Part of a small language model's weights: a variant of SOAP for these matrices.
Each number is 200 + 20 x the weight over its row's rms, rounded and kept within 0 to 999. Layers, rows and columns count from 0. The size before them is the row's rms in percent of the matrix's.

# down: layer 3 MLP down (transposed), 640x160, rms 0.0884, rows 171-213, columns 0-79
# up: layer 3 MLP up, 640x160, rms 0.125, rows 172-213, columns 0-79
down171,085,198,209,173,205,168,191,176,208,219,195,171,201,196,189,171,195,201,192,211,198,223,190,185,210,211,217,213,216,212,211,176,178,175,168,175,190,207,214,182,204,210,173,209,185,205,186,202,207,205,203,219,214,194,206,194,199,204,189,240,157,183,196,205,187,177,190,211,178,210,200,224,256,183,193,155,194,239,206,206,179
up172,108,154,218,203,222,203,191,241,230,215,212,198,190,225,193,206,195,154,212,225,196,197,216,198,211,246,209,209,195,193,207,172,165,212,164,213,238,202,229,190,194,208,198,247,206,183,213,192,202,147,224,173,210,191,197,198,177,195,193,194,207,188,176,191,220,216,195,212,204,214,239,224,173,213,211,196,190,190,200,212,186
down172,100,182,198,239,199,186,208,230,229,198,175,210,187,210,179,204,156,182,213,199,156,177,164,175,183,201,206,155,175,183,235,212,203,177,186,207,210,163,204,191,209,199,205,218,219,208,213,164,238,191,223,213,184,176,220,232,197,205,195,194,218,193,204,171,217,220,220,192,193,198,173,207,220,216,170,172,195,192,213,214,223
up173,093,221,156,177,199,202,225,192,213,209,205,240,197,199,200,197,205,216,229,191,225,164,192,204,172,203,227,158,179,170,183,203,221,218,180,188,186,193,211,184,178,190,187,193,186,195,185,200,179,204,209,193,231,220,157,193,181,216,217,191,214,254,228,209,157,156,225,162,203,214,198,184,194,202,177,210,196,195,193,184,194
down173,093,188,199,193,193,198,222,202,257,192,165,193,253,189,171,199,168,214,182,190,182,178,181,182,231,218,194,182,222,182,161,185,176,207,211,191,191,190,164,225,204,190,173,193,228,180,194,224,185,195,221,183,207,208,188,240,190,218,225,189,222,208,217,166,190,184,218,208,206,213,190,208,191,208,172,213,230,201,157,207,217
up174,100,175,185,211,207,182,183,192,151,162,236,207,223,222,208,176,232,204,207,223,193,174,183,195,227,201,203,201,172,205,188,212,183,174,189,192,220,214,207,198,184,196,211,183,175,177,232,249,230,174,201,183,197,192,175,220,213,179,194,231,201,167,212,197,213,203,232,158,191,193,221,200,175,224,177,177,191,198,185,183,200
down174,101,219,205,229,202,183,199,242,180,187,204,223,211,205,215,185,161,207,196,213,201,181,220,200,191,213,197,208,218,216,195,199,194,196,222,170,174,193,212,180,212,205,202,235,181,195,203,210,205,220,193,183,196,250,182,204,216,149,168,211,203,201,170,199,205,224,191,223,208,190,210,189,227,204,203,214,213,188,202,226,211
up175,097,187,195,197,211,170,194,167,184,210,189,197,225,226,207,214,193,217,220,212,216,197,187,188,208,184,181,192,180,196,224,197,192,203,182,199,223,223,214,206,243,177,196,212,217,187,175,198,209,212,204,189,230,189,212,181,233,195,214,180,209,184,238,232,220,166,182,193,211,190,188,188,173,189,175,197,205,182,207,247,186
down175,089,188,225,204,201,215,205,199,201,235,194,225,198,228,167,197,175,161,198,179,211,221,172,209,183,197,220,206,239,186,219,219,213,182,198,188,203,189,206,149,175,215,180,186,202,178,218,208,172,239,159,220,160,191,227,188,220,186,173,193,192,223,213,210,177,227,187,214,188,197,202,232,221,198,243,188,212,200,212,203,207
up176,102,192,197,196,199,197,166,192,238,199,192,193,177,204,235,184,226,174,177,185,211,207,169,213,226,221,218,169,205,159,199,179,219,191,171,235,206,218,231,175,191,221,181,199,213,203,190,202,184,159,232,234,212,198,184,221,201,203,210,213,172,195,173,211,210,197,172,202,196,215,220,183,205,213,220,218,199,184,213,177,203
down176,093,160,238,189,190,184,186,218,203,189,200,234,207,138,214,206,193,200,205,231,195,224,209,200,181,197,159,197,210,224,182,200,210,194,191,200,191,206,203,169,206,214,180,179,218,175,205,210,182,202,221,159,188,201,186,177,200,170,178,190,219,218,175,185,224,213,196,192,205,198,185,192,222,217,209,206,220,212,225,182,196
up177,096,218,185,224,203,191,209,182,229,199,196,208,167,241,194,217,224,177,200,190,213,198,206,220,250,192,207,173,219,223,166,167,218,205,158,207,238,203,225,211,206,209,195,214,177,180,180,221,196,189,195,226,192,174,210,229,209,234,196,177,207,145,186,216,205,181,190,207,217,184,181,194,211,196,224,220,197,210,213,214,217
down177,091,220,234,233,177,183,211,200,205,203,167,209,232,230,184,210,205,208,186,200,183,176,182,209,209,178,183,185,227,173,173,191,192,175,214,186,232,221,205,204,238,228,216,229,198,154,215,202,188,200,188,245,219,227,193,185,215,201,198,184,181,213,222,194,197,218,207,222,182,185,188,201,224,156,202,210,229,217,184,194,220
up178,099,172,178,238,209,201,245,228,205,190,215,217,197,222,217,189,205,168,203,210,226,219,193,200,190,168,184,193,201,183,196,227,171,207,224,183,211,216,142,219,191,188,247,161,218,207,222,200,203,218,188,211,180,158,187,209,221,214,171,198,188,207,221,193,214,235,188,178,185,215,195,210,185,217,205,210,184,201,198,203,244
down178,097,216,216,162,194,242,246,224,192,205,207,160,219,205,184,215,207,149,162,177,209,153,202,217,228,187,190,204,169,219,202,188,187,213,199,206,193,184,183,187,181,195,187,154,218,188,220,225,192,220,184,153,197,189,197,214,210,202,184,181,218,198,218,191,211,221,203,194,184,230,216,237,210,212,177,169,199,220,225,184,203
up179,093,221,163,212,208,218,199,212,179,192,188,190,189,225,183,193,196,196,214,222,224,173,234,185,206,216,243,182,191,172,197,210,191,193,219,198,178,200,190,175,231,203,219,171,233,197,189,169,179,197,160,227,217,207,168,185,179,199,198,235,206,197,221,150,249,215,199,189,181,198,200,213,206,214,227,183,179,162,161,217,234
down179,104,148,197,208,227,191,176,198,187,221,185,184,181,207,189,191,193,174,197,209,206,202,220,192,205,191,205,200,221,216,157,192,199,169,175,197,218,210,246,161,209,225,178,182,208,209,190,217,204,197,203,216,219,184,180,204,214,169,197,227,214,182,195,196,221,181,217,224,224,236,157,213,233,180,173,197,185,197,191,199,187
up180,105,186,202,213,183,218,203,169,159,206,216,160,216,184,225,211,190,204,230,214,224,231,185,243,224,212,247,203,222,165,206,189,208,197,191,208,224,204,209,219,243,212,193,214,213,210,203,223,213,180,218,156,164,217,211,206,218,217,193,208,207,172,198,177,233,194,211,180,221,204,195,202,179,202,209,226,178,228,170,215,194
down180,112,216,206,209,227,190,233,194,225,194,207,209,196,223,210,217,168,171,206,213,225,192,207,229,211,200,182,217,247,173,174,205,193,203,185,172,189,197,210,197,183,220,177,217,196,204,192,188,205,194,191,214,206,184,203,179,183,213,216,205,179,212,215,173,190,176,227,175,193,263,232,177,209,182,232,190,190,221,222,230,234
up181,099,201,176,217,205,213,178,230,221,183,190,209,163,235,184,195,180,204,177,176,214,209,187,191,215,215,233,173,206,185,217,181,206,192,194,225,189,232,223,191,186,202,206,190,169,203,203,211,181,220,182,232,159,198,202,173,207,241,202,195,226,179,199,224,209,182,168,166,203,188,194,187,185,211,219,193,167,219,201,215,199
down181,105,165,176,202,213,200,169,237,220,208,190,154,209,185,187,207,194,214,202,222,215,234,181,213,240,159,201,172,213,165,169,182,225,211,172,211,193,227,188,188,225,200,209,196,230,225,198,184,210,184,213,202,227,235,198,203,223,209,243,212,209,206,228,207,221,196,192,194,192,185,185,192,217,175,206,200,201,194,223,189,208
up182,099,212,217,201,231,201,226,202,188,190,192,224,213,215,219,190,205,181,216,169,217,219,181,227,170,172,187,197,203,180,203,186,221,213,208,179,201,208,176,232,205,207,177,199,192,185,186,216,218,210,208,203,217,193,209,197,207,262,192,202,198,204,199,242,226,218,171,167,203,192,195,209,219,208,203,178,172,206,197,204,159
down182,099,208,175,203,207,196,205,244,228,181,190,174,207,160,174,213,193,199,215,221,188,185,197,200,205,203,185,224,178,210,207,227,197,177,209,158,198,214,237,234,169,183,167,197,206,240,207,178,195,231,213,200,233,185,195,227,185,205,183,213,166,187,187,193,210,197,246,221,178,219,217,234,192,215,195,218,236,194,175,201,185
up183,086,169,197,191,205,215,182,177,193,221,198,188,176,184,193,189,168,180,205,203,179,191,177,167,217,175,207,195,187,222,204,168,170,147,229,215,192,193,199,193,212,217,196,193,200,163,211,205,177,149,214,230,230,169,216,186,200,227,222,174,193,148,210,167,209,218,212,214,228,220,196,190,194,183,238,185,178,207,217,192,183
down183,109,186,251,187,188,194,215,217,205,231,223,212,184,169,185,209,193,189,221,215,167,213,201,198,183,204,201,197,196,219,188,167,206,216,209,180,205,158,216,175,194,198,175,170,190,189,195,202,226,221,218,185,193,228,217,217,182,187,211,184,175,200,215,187,209,212,175,156,227,196,182,243,223,205,181,204,193,188,198,178,223
up184,097,236,239,217,204,173,185,211,186,211,227,229,187,231,238,183,203,207,192,177,233,187,214,165,180,220,216,191,193,180,211,223,212,231,218,232,201,190,221,221,197,208,212,215,189,189,214,159,191,226,221,196,188,207,168,177,189,178,208,153,193,223,195,194,206,185,178,184,190,214,174,204,178,203,197,199,181,185,211,239,206
down184,090,181,223,213,183,201,185,199,143,229,190,203,205,176,159,181,233,193,171,194,220,182,217,197,228,175,185,190,210,193,197,192,189,221,204,153,168,184,203,168,177,183,159,201,173,171,218,189,177,186,177,226,182,199,197,199,207,185,197,200,223,221,177,194,206,210,228,201,160,223,244,224,215,191,184,195,223,187,206,203,177
up185,108,186,208,248,194,218,224,197,209,199,198,209,157,183,214,190,174,208,188,187,209,230,206,217,172,199,216,192,197,208,196,200,195,150,202,233,214,185,182,194,220,196,234,192,184,199,233,211,182,196,209,176,185,221,216,163,184,219,208,201,209,199,219,207,188,195,197,195,199,175,210,196,193,208,209,226,159,219,215,252,212
down185,116,196,210,221,205,190,186,235,228,194,206,214,175,175,203,147,215,196,185,144,189,196,228,178,170,198,229,236,236,196,190,238,187,178,207,174,196,215,171,183,217,218,214,218,214,201,194,196,184,191,173,204,212,193,187,159,184,223,182,216,179,186,216,201,179,235,218,191,210,188,210,234,231,191,206,199,190,216,181,179,221
up186,092,206,208,203,194,179,190,160,187,195,199,210,230,236,237,212,177,208,216,186,236,198,201,216,220,225,202,190,172,190,196,205,214,208,192,207,169,197,192,177,192,169,202,183,219,231,203,194,213,208,182,227,182,167,200,204,179,226,185,154,207,215,192,211,192,152,178,202,178,168,220,188,224,185,172,210,211,213,223,229,202
down186,094,234,194,199,185,186,226,221,206,214,172,200,168,151,135,238,214,215,213,196,180,194,229,211,189,187,212,208,214,208,205,211,198,210,233,178,184,187,211,240,175,229,211,204,171,175,185,208,183,207,223,149,208,219,200,186,205,207,204,214,193,208,229,201,185,234,189,225,183,186,226,232,223,211,164,198,197,199,221,208,186
up187,098,188,200,175,203,190,206,213,213,186,225,179,165,234,192,202,208,193,162,177,196,219,197,203,199,212,175,190,203,190,187,205,223,189,193,186,201,172,217,205,217,225,195,217,187,217,216,175,174,178,192,219,176,270,184,193,152,218,187,195,156,170,159,210,224,216,184,222,213,172,216,235,180,207,186,173,206,168,202,194,211
down187,112,230,172,208,178,175,207,198,165,218,198,211,201,167,216,194,184,191,196,197,206,179,163,252,191,192,202,216,153,209,190,203,218,200,199,208,180,194,207,164,214,200,211,175,160,170,191,173,202,214,220,220,250,183,170,191,186,201,223,193,215,204,240,201,190,174,204,221,195,223,224,210,206,209,193,192,179,176,207,184,221
up188,099,197,177,184,192,201,174,196,205,194,186,208,184,203,235,195,227,207,204,180,171,221,234,200,207,195,188,159,216,191,213,216,181,231,191,241,214,204,214,200,187,214,221,203,237,201,202,217,197,199,180,157,202,183,175,211,203,211,207,217,194,198,178,214,205,256,209,167,159,180,202,198,227,210,216,190,179,232,213,220,207
down188,111,209,231,224,166,177,206,190,218,216,191,167,171,204,184,200,227,230,201,194,192,217,200,235,210,157,209,208,214,211,214,193,185,213,218,215,196,216,212,222,179,205,209,167,237,216,213,242,209,193,213,140,208,231,174,219,192,213,185,187,224,208,189,213,221,187,209,231,163,185,213,176,209,208,218,178,195,168,178,201,188
up189,111,232,192,207,201,170,201,199,192,206,190,205,191,199,233,212,201,198,147,199,205,184,213,198,164,193,199,160,214,166,214,198,163,225,195,187,223,223,225,202,203,208,176,201,192,174,194,203,195,208,192,182,204,189,211,207,208,202,195,191,222,227,186,207,195,194,202,152,199,203,182,224,191,194,183,206,183,182,164,216,201
down189,105,206,229,201,187,201,206,223,217,213,187,208,208,188,188,232,200,170,205,199,177,246,181,171,211,203,179,228,182,170,185,171,173,219,197,215,208,187,230,228,170,207,195,185,226,189,176,190,131,170,191,196,253,218,243,208,209,211,162,211,191,197,211,221,206,174,229,238,194,199,189,197,226,181,209,217,182,187,208,177,186
up190,098,196,182,212,183,228,201,192,191,205,216,216,173,198,222,197,184,185,183,155,201,193,208,208,239,201,192,223,217,191,215,199,210,225,234,193,207,182,223,187,211,187,213,181,209,194,238,184,170,186,181,182,157,199,197,199,232,207,185,211,218,202,180,203,179,165,186,227,189,195,208,178,236,201,209,208,193,238,195,152,200
down190,092,221,219,196,191,209,212,207,188,212,209,238,217,212,218,178,234,205,217,191,196,182,233,216,224,230,168,200,201,186,205,224,200,200,226,226,172,189,212,175,223,186,229,232,192,217,176,192,236,200,197,217,198,215,225,199,217,250,223,210,196,170,186,205,179,205,183,182,219,210,198,240,206,196,173,181,210,166,179,192,223
up191,089,201,200,172,219,189,200,219,192,170,260,218,215,204,195,162,221,173,186,195,198,188,205,205,182,209,203,170,204,180,202,182,210,202,227,221,197,215,184,187,192,203,216,164,180,170,226,217,189,174,197,233,193,180,227,189,174,197,194,166,202,220,228,185,209,225,179,206,237,202,196,182,182,186,215,216,201,193,172,183,180
down191,095,194,183,186,192,169,229,213,162,185,194,225,199,190,191,217,207,201,222,208,204,209,169,207,188,208,220,197,217,207,159,208,177,171,202,184,199,189,189,187,206,181,199,194,159,179,180,203,207,223,219,201,195,215,202,209,176,236,167,200,183,236,196,169,154,194,160,222,211,171,225,181,178,204,154,173,186,203,176,183,226
up192,092,207,213,233,194,172,210,191,196,162,198,197,235,167,197,201,227,182,207,204,183,221,187,207,184,192,192,193,218,201,199,211,209,161,195,203,223,209,157,175,194,217,249,210,230,212,199,191,235,248,201,208,187,219,181,193,213,218,152,182,228,219,205,241,175,205,179,238,158,167,178,200,198,205,218,216,187,228,207,187,190
down192,117,189,204,210,187,198,194,204,204,176,182,196,205,162,191,159,217,168,215,241,192,203,166,201,170,221,196,184,187,221,174,187,223,193,194,159,195,158,199,205,227,169,177,195,183,218,193,198,235,209,220,190,198,198,221,184,232,187,169,203,199,216,203,228,220,201,202,173,194,220,214,237,223,200,157,210,183,186,215,181,184
up193,096,193,215,214,202,214,242,219,209,178,215,218,173,210,219,195,216,223,191,198,202,216,215,250,186,212,194,161,194,192,191,157,196,184,190,206,224,221,174,199,190,190,199,201,180,212,196,224,160,234,181,182,207,193,135,211,189,226,256,190,216,193,198,196,224,218,189,175,211,219,205,200,187,193,229,205,202,212,196,205,187
down193,071,217,233,218,232,191,197,190,207,197,213,189,195,199,196,237,194,194,229,199,186,155,222,178,202,169,237,200,188,221,179,185,209,184,199,203,208,189,221,221,196,203,222,205,206,226,210,207,228,159,209,216,202,225,223,177,228,148,188,236,221,175,221,240,174,187,231,223,186,206,226,179,212,186,177,172,177,191,184,167,209
up194,090,180,204,193,180,178,249,234,191,183,209,182,205,215,186,216,193,206,223,180,216,204,195,176,210,216,185,172,189,208,146,190,188,233,193,200,248,203,206,203,213,205,179,193,167,180,217,229,206,178,208,204,166,218,193,191,203,191,230,213,219,186,194,231,200,224,200,197,167,214,224,207,201,219,203,164,207,214,184,184,188
down194,099,220,189,201,187,191,196,221,194,179,218,205,226,232,219,215,197,207,231,202,171,223,224,190,210,194,217,185,195,180,207,161,188,222,196,188,202,228,195,213,249,165,189,231,164,203,209,194,215,192,187,202,208,184,164,228,206,189,201,180,170,212,204,192,184,196,221,222,220,237,260,219,184,215,208,200,217,199,240,189,239
up195,107,228,192,217,211,235,201,214,212,203,210,218,190,209,227,189,223,169,185,226,217,194,138,231,184,206,220,194,233,173,233,181,207,191,206,236,172,215,146,220,167,198,216,185,184,212,199,210,202,235,213,213,192,195,249,204,186,231,184,162,227,207,221,226,201,231,209,184,195,160,199,205,205,187,177,230,186,234,207,206,194
down195,125,190,206,184,204,157,174,201,232,186,211,208,195,188,151,173,176,197,233,212,184,211,214,201,208,196,169,192,195,195,181,195,204,191,213,182,200,183,219,173,224,208,148,199,197,199,170,189,180,234,200,180,188,171,201,224,178,189,187,182,174,197,223,237,209,174,202,177,159,197,200,225,180,187,197,184,202,173,201,187,165
up196,104,200,221,196,205,174,212,209,202,182,190,216,173,182,185,185,201,237,168,196,200,194,231,165,172,213,217,201,170,194,180,221,193,178,192,158,243,209,224,229,192,176,200,216,181,205,196,171,161,186,224,210,201,223,178,147,204,191,174,221,197,201,225,213,215,192,218,199,205,245,221,196,187,190,252,208,190,222,222,194,202
down196,103,172,207,196,198,213,179,196,212,203,202,205,230,208,189,174,211,201,232,219,183,206,178,201,177,209,231,194,213,209,235,191,251,131,222,230,229,206,182,165,204,206,195,191,189,208,173,194,176,207,180,207,201,199,179,200,191,191,200,225,204,238,215,194,201,168,234,210,216,204,205,221,196,199,210,189,174,143,199,240,204
up197,097,217,231,196,202,189,195,206,233,191,201,220,216,219,188,198,195,190,217,234,226,193,184,193,206,199,183,158,179,192,197,217,166,184,249,220,215,205,208,228,212,223,227,198,197,179,196,196,194,210,188,140,171,199,209,238,201,208,184,180,191,198,184,216,195,217,225,206,190,224,176,189,194,224,186,206,174,219,213,186,187
down197,090,182,203,154,241,183,188,195,197,216,188,220,223,243,231,185,194,219,193,186,202,186,187,234,196,223,176,178,162,175,220,196,200,191,180,176,145,175,207,239,174,170,176,233,228,200,191,211,199,218,200,223,215,216,193,172,206,185,214,188,166,199,226,204,213,224,198,192,204,222,194,200,212,194,199,233,193,195,200,197,213
up198,094,178,201,235,208,219,202,202,170,187,200,218,191,217,243,163,212,204,189,195,225,211,229,231,190,185,214,202,217,210,194,190,227,187,216,177,204,202,243,176,202,178,222,179,156,216,214,200,180,175,190,192,200,206,223,218,208,210,173,192,213,195,200,204,205,195,182,198,174,183,210,224,193,197,188,184,158,226,205,183,196
down198,095,207,163,214,196,200,190,207,217,163,198,178,185,177,203,204,207,224,217,209,194,194,162,190,188,229,180,186,188,213,174,173,209,201,210,214,211,197,163,182,162,195,187,207,213,137,200,190,202,237,199,203,217,231,200,193,202,177,214,222,168,204,237,219,168,174,199,215,224,193,175,175,167,173,178,209,225,162,223,213,188
up199,097,186,224,190,196,210,211,193,153,183,213,245,223,232,220,179,222,194,177,196,204,182,187,208,213,194,201,179,235,216,218,183,211,235,177,190,175,171,207,204,198,205,217,202,198,201,168,195,205,226,156,207,179,182,213,191,169,207,202,187,234,208,199,200,176,197,186,221,216,171,208,196,246,175,256,157,198,213,208,185,185
down199,109,169,181,205,210,157,215,215,246,211,195,212,211,230,185,212,199,195,183,172,167,207,199,224,176,209,191,198,190,187,167,214,206,212,175,187,221,187,194,178,177,186,228,178,189,203,232,206,182,201,225,169,204,188,222,198,214,189,199,196,213,207,163,191,212,202,202,193,205,210,204,215,195,211,200,189,202,194,229,195,182
up200,107,203,186,208,241,184,205,202,200,215,221,244,183,218,170,186,197,187,218,236,208,202,169,178,223,180,175,180,199,190,209,220,194,211,227,235,184,214,200,239,180,193,191,252,178,176,182,188,195,159,240,210,229,216,231,208,189,220,201,187,214,175,178,186,253,169,173,212,180,188,190,208,174,215,171,186,183,226,213,184,196
down200,103,181,168,196,220,216,216,229,234,202,207,204,230,215,214,191,189,179,164,216,194,180,180,235,200,222,187,187,198,204,215,180,200,201,216,178,187,203,224,189,222,204,173,201,223,188,189,190,177,181,204,217,189,180,217,207,150,172,239,205,234,193,208,220,220,202,214,187,227,206,201,189,162,192,164,168,197,193,155,165,209
up201,096,176,210,198,182,211,230,199,178,184,230,180,211,207,214,203,210,200,181,215,215,179,203,198,180,190,191,199,229,190,192,189,203,222,207,223,228,185,190,204,225,199,197,223,225,203,195,166,164,152,210,185,174,139,184,197,188,208,178,222,186,202,158,183,227,209,201,200,242,202,195,187,172,197,192,199,200,207,168,201,195
down201,079,207,176,153,199,202,216,202,234,189,197,182,212,182,196,203,196,207,181,198,242,233,206,182,187,200,212,213,191,230,208,189,163,181,185,204,175,179,187,213,211,192,196,215,210,198,210,211,185,208,215,218,179,176,217,197,169,197,193,191,194,232,208,224,218,173,214,175,215,233,198,236,197,204,223,201,225,184,174,154,137
up202,110,195,180,177,195,178,233,183,215,217,194,175,198,227,185,205,230,242,141,180,205,179,203,186,181,143,180,185,175,199,196,172,173,206,176,181,196,195,241,203,204,189,200,227,200,183,246,205,196,208,213,213,155,178,209,220,225,229,199,197,218,188,210,193,175,204,158,181,206,201,192,206,175,215,196,225,205,230,211,234,198
down202,099,163,227,186,212,203,188,182,216,202,231,173,179,179,178,211,200,176,209,208,200,249,164,204,211,193,154,206,206,216,185,212,196,177,208,209,245,177,200,189,204,193,181,190,181,234,234,204,228,191,208,203,239,208,187,194,187,162,188,204,212,228,211,202,203,168,214,218,158,179,197,169,206,180,200,241,184,187,203,191,162
up203,102,191,229,185,213,160,186,229,187,182,186,240,166,199,223,194,209,248,186,187,203,172,176,209,170,169,229,193,194,199,215,225,216,256,220,200,162,207,190,191,187,220,174,203,178,221,177,192,199,155,196,238,209,192,206,183,200,203,209,214,201,194,218,180,188,230,194,202,203,205,249,187,180,209,206,251,190,201,199,190,202
down203,083,241,227,198,189,174,212,200,196,214,244,195,211,189,235,218,213,188,232,197,182,208,209,209,208,189,216,203,203,211,184,177,211,202,194,226,219,259,181,168,205,197,257,215,180,197,205,190,190,164,209,199,211,211,182,229,203,212,194,184,197,206,192,190,185,181,191,216,190,199,210,208,175,209,187,208,221,203,163,221,189
up204,111,227,148,188,210,220,231,202,206,210,205,193,223,207,209,201,212,203,204,187,166,226,153,192,202,196,178,191,218,216,186,185,212,213,191,201,194,219,217,192,199,190,222,185,220,170,191,195,186,170,205,194,189,245,209,197,206,228,189,178,217,170,193,220,193,251,169,172,222,178,177,212,182,188,192,169,197,204,186,219,178
down204,108,219,188,226,178,228,183,165,223,201,177,181,203,215,177,189,206,198,175,195,229,204,205,221,189,158,224,207,222,194,221,217,202,185,197,180,188,235,197,195,190,183,199,217,210,180,219,217,228,186,135,184,195,197,182,181,224,212,194,200,219,204,189,216,186,207,201,193,246,208,202,262,206,187,173,201,198,220,200,156,194
up205,096,183,209,171,223,193,151,194,225,167,202,194,171,196,248,227,196,210,180,195,194,202,185,185,199,192,209,177,207,202,219,191,213,238,199,173,215,192,231,185,187,182,188,193,242,256,173,214,188,174,183,194,230,159,183,211,186,196,218,231,168,188,214,197,196,186,229,209,192,178,193,199,206,178,210,171,219,207,176,197,202
down205,084,192,211,190,164,179,205,183,166,196,175,170,181,203,204,170,215,220,177,193,210,203,205,163,169,195,186,196,206,205,204,224,187,214,180,208,194,188,192,210,181,247,200,202,193,182,198,222,161,184,173,178,177,233,215,201,205,187,203,216,204,219,188,217,214,209,227,179,213,220,259,205,181,203,202,179,172,209,222,233,212
up206,115,178,170,168,188,220,216,193,229,202,220,192,205,219,223,167,231,175,175,204,207,220,214,172,209,186,201,198,206,186,213,225,178,235,172,176,178,209,203,206,206,210,200,217,249,166,230,192,184,184,174,220,172,198,179,192,233,227,165,209,181,190,186,181,174,198,195,199,168,207,185,210,168,198,205,254,203,169,194,180,192
down206,107,227,212,218,223,208,225,220,205,188,201,194,193,201,198,190,198,214,209,179,215,232,186,199,175,213,240,215,198,203,259,176,187,217,201,218,202,168,225,208,187,157,219,242,173,243,201,243,207,161,199,205,202,180,193,206,191,221,188,199,193,187,188,205,191,228,224,198,171,209,205,191,168,221,208,192,183,171,199,158,244
up207,116,199,211,209,202,210,202,211,212,204,246,167,199,204,196,226,191,224,211,175,215,232,242,205,238,198,231,215,249,220,213,185,198,166,226,185,190,219,196,178,224,195,205,211,204,203,205,191,174,223,220,215,212,183,194,195,183,174,170,201,230,212,174,192,186,215,192,186,207,173,179,181,180,182,154,179,205,223,188,221,193
down207,118,203,208,206,169,204,200,206,236,198,175,205,200,202,211,215,202,210,225,185,190,181,201,234,188,273,205,230,227,190,188,213,160,215,213,207,221,183,203,210,209,186,194,164,221,219,174,228,201,215,194,241,198,255,186,212,190,172,186,178,180,207,200,127,185,198,178,177,162,198,188,183,171,180,212,184,203,203,223,219,183
up208,109,165,197,223,178,203,180,211,179,189,187,160,218,232,159,205,196,217,195,185,236,197,199,225,152,198,179,190,187,191,207,230,190,179,216,232,213,216,197,194,230,210,215,209,182,209,172,207,206,191,195,234,201,172,223,170,187,190,218,226,189,184,212,214,185,186,170,203,207,206,210,190,174,204,183,208,230,211,240,215,200
down208,106,230,196,174,234,209,204,217,186,193,209,181,192,202,210,218,160,171,222,178,193,204,211,196,210,210,175,239,213,208,198,191,179,202,233,189,214,188,189,193,183,209,194,213,198,207,181,191,171,186,221,190,165,222,185,184,152,215,197,177,188,165,196,198,207,214,223,181,196,192,190,185,225,230,175,198,184,154,191,238,260
up209,104,213,202,248,170,196,207,217,197,192,205,220,202,165,181,188,219,217,230,233,190,203,245,188,181,219,198,208,216,151,183,222,179,176,232,197,192,201,228,199,186,220,210,193,170,187,194,179,157,223,225,199,210,223,152,198,189,200,184,189,207,191,194,203,226,191,185,194,206,209,161,214,174,215,242,197,222,231,190,203,202
down209,104,172,225,192,195,189,185,165,221,204,194,200,228,226,213,183,191,192,172,165,203,225,167,209,184,212,213,218,234,176,202,197,196,201,214,206,212,216,174,229,199,199,180,211,196,235,204,198,232,222,199,249,196,194,146,194,192,212,191,231,162,182,218,241,187,187,229,193,203,194,190,207,182,222,202,214,190,131,228,186,195
up210,101,202,167,210,196,181,178,190,163,188,187,222,171,208,197,215,216,208,208,207,212,173,230,185,186,190,185,166,219,203,149,192,181,168,251,255,180,184,171,211,168,201,206,200,187,176,222,185,188,183,230,187,208,247,209,200,209,178,195,204,196,206,235,188,171,209,201,197,200,233,167,203,204,202,205,222,191,220,199,183,183
down210,098,218,197,179,192,205,192,220,189,186,220,220,175,176,190,139,186,192,217,171,209,185,157,207,211,213,177,211,199,197,207,210,237,211,203,192,190,185,199,216,218,193,185,201,205,191,207,155,228,158,188,202,188,210,210,177,207,231,244,217,198,190,226,187,261,183,228,187,179,200,211,184,206,210,160,156,217,183,188,228,196
up211,105,203,181,204,200,217,199,238,186,186,210,205,195,204,196,201,188,176,224,209,195,201,183,224,237,198,225,224,230,180,198,178,179,203,187,176,215,188,195,203,245,239,231,212,169,231,220,234,187,197,178,190,151,213,214,208,223,201,176,202,228,201,187,197,206,225,210,190,198,228,244,190,166,175,182,202,181,228,178,199,202
down211,119,237,219,180,196,222,185,219,195,158,221,192,182,207,188,201,179,172,203,187,180,187,243,228,185,208,174,204,211,179,194,189,189,168,220,173,200,211,171,219,223,198,191,184,170,184,203,207,206,221,189,162,215,206,196,221,218,211,216,213,222,233,235,153,175,220,213,238,245,213,212,184,177,180,193,210,215,188,227,215,222
up212,108,188,193,187,229,208,228,166,192,215,165,210,190,198,214,192,205,203,178,190,230,197,205,170,201,204,193,202,218,198,206,200,210,180,191,234,204,193,243,209,232,164,207,210,179,160,214,195,189,221,205,151,194,247,208,187,181,169,206,150,202,227,186,211,195,224,210,167,190,178,203,179,170,205,246,204,212,203,217,212,206
down212,110,150,216,213,224,210,193,178,230,177,200,227,161,184,175,221,212,221,187,201,197,224,195,202,165,201,213,212,213,216,194,242,186,206,197,238,209,199,238,222,207,199,211,252,192,205,207,229,229,177,219,180,197,173,214,220,213,230,183,220,198,173,197,194,250,180,224,185,175,190,182,231,182,180,223,199,223,202,200,215,194
up213,110,176,179,228,175,170,179,214,201,218,199,226,175,196,161,203,226,193,211,264,188,224,171,226,196,171,215,173,190,226,176,208,204,231,223,200,194,208,195,200,204,210,221,223,189,227,192,194,211,167,218,238,204,189,224,190,193,204,200,199,204,185,171,214,213,216,160,186,204,222,225,186,169,205,211,214,202,194,224,177,209
down213,101,235,204,204,196,202,207,221,185,215,190,191,209,169,211,200,166,174,259,194,186,166,214,163,219,224,186,217,210,213,213,185,195,195,207,223,200,185,165,155,205,198,221,174,209,207,196,177,221,209,193,207,180,192,175,211,180,220,194,241,234,196,186,163,157,214,237,184,169,198,206,192,177,172,222,230,232,205,212,202,187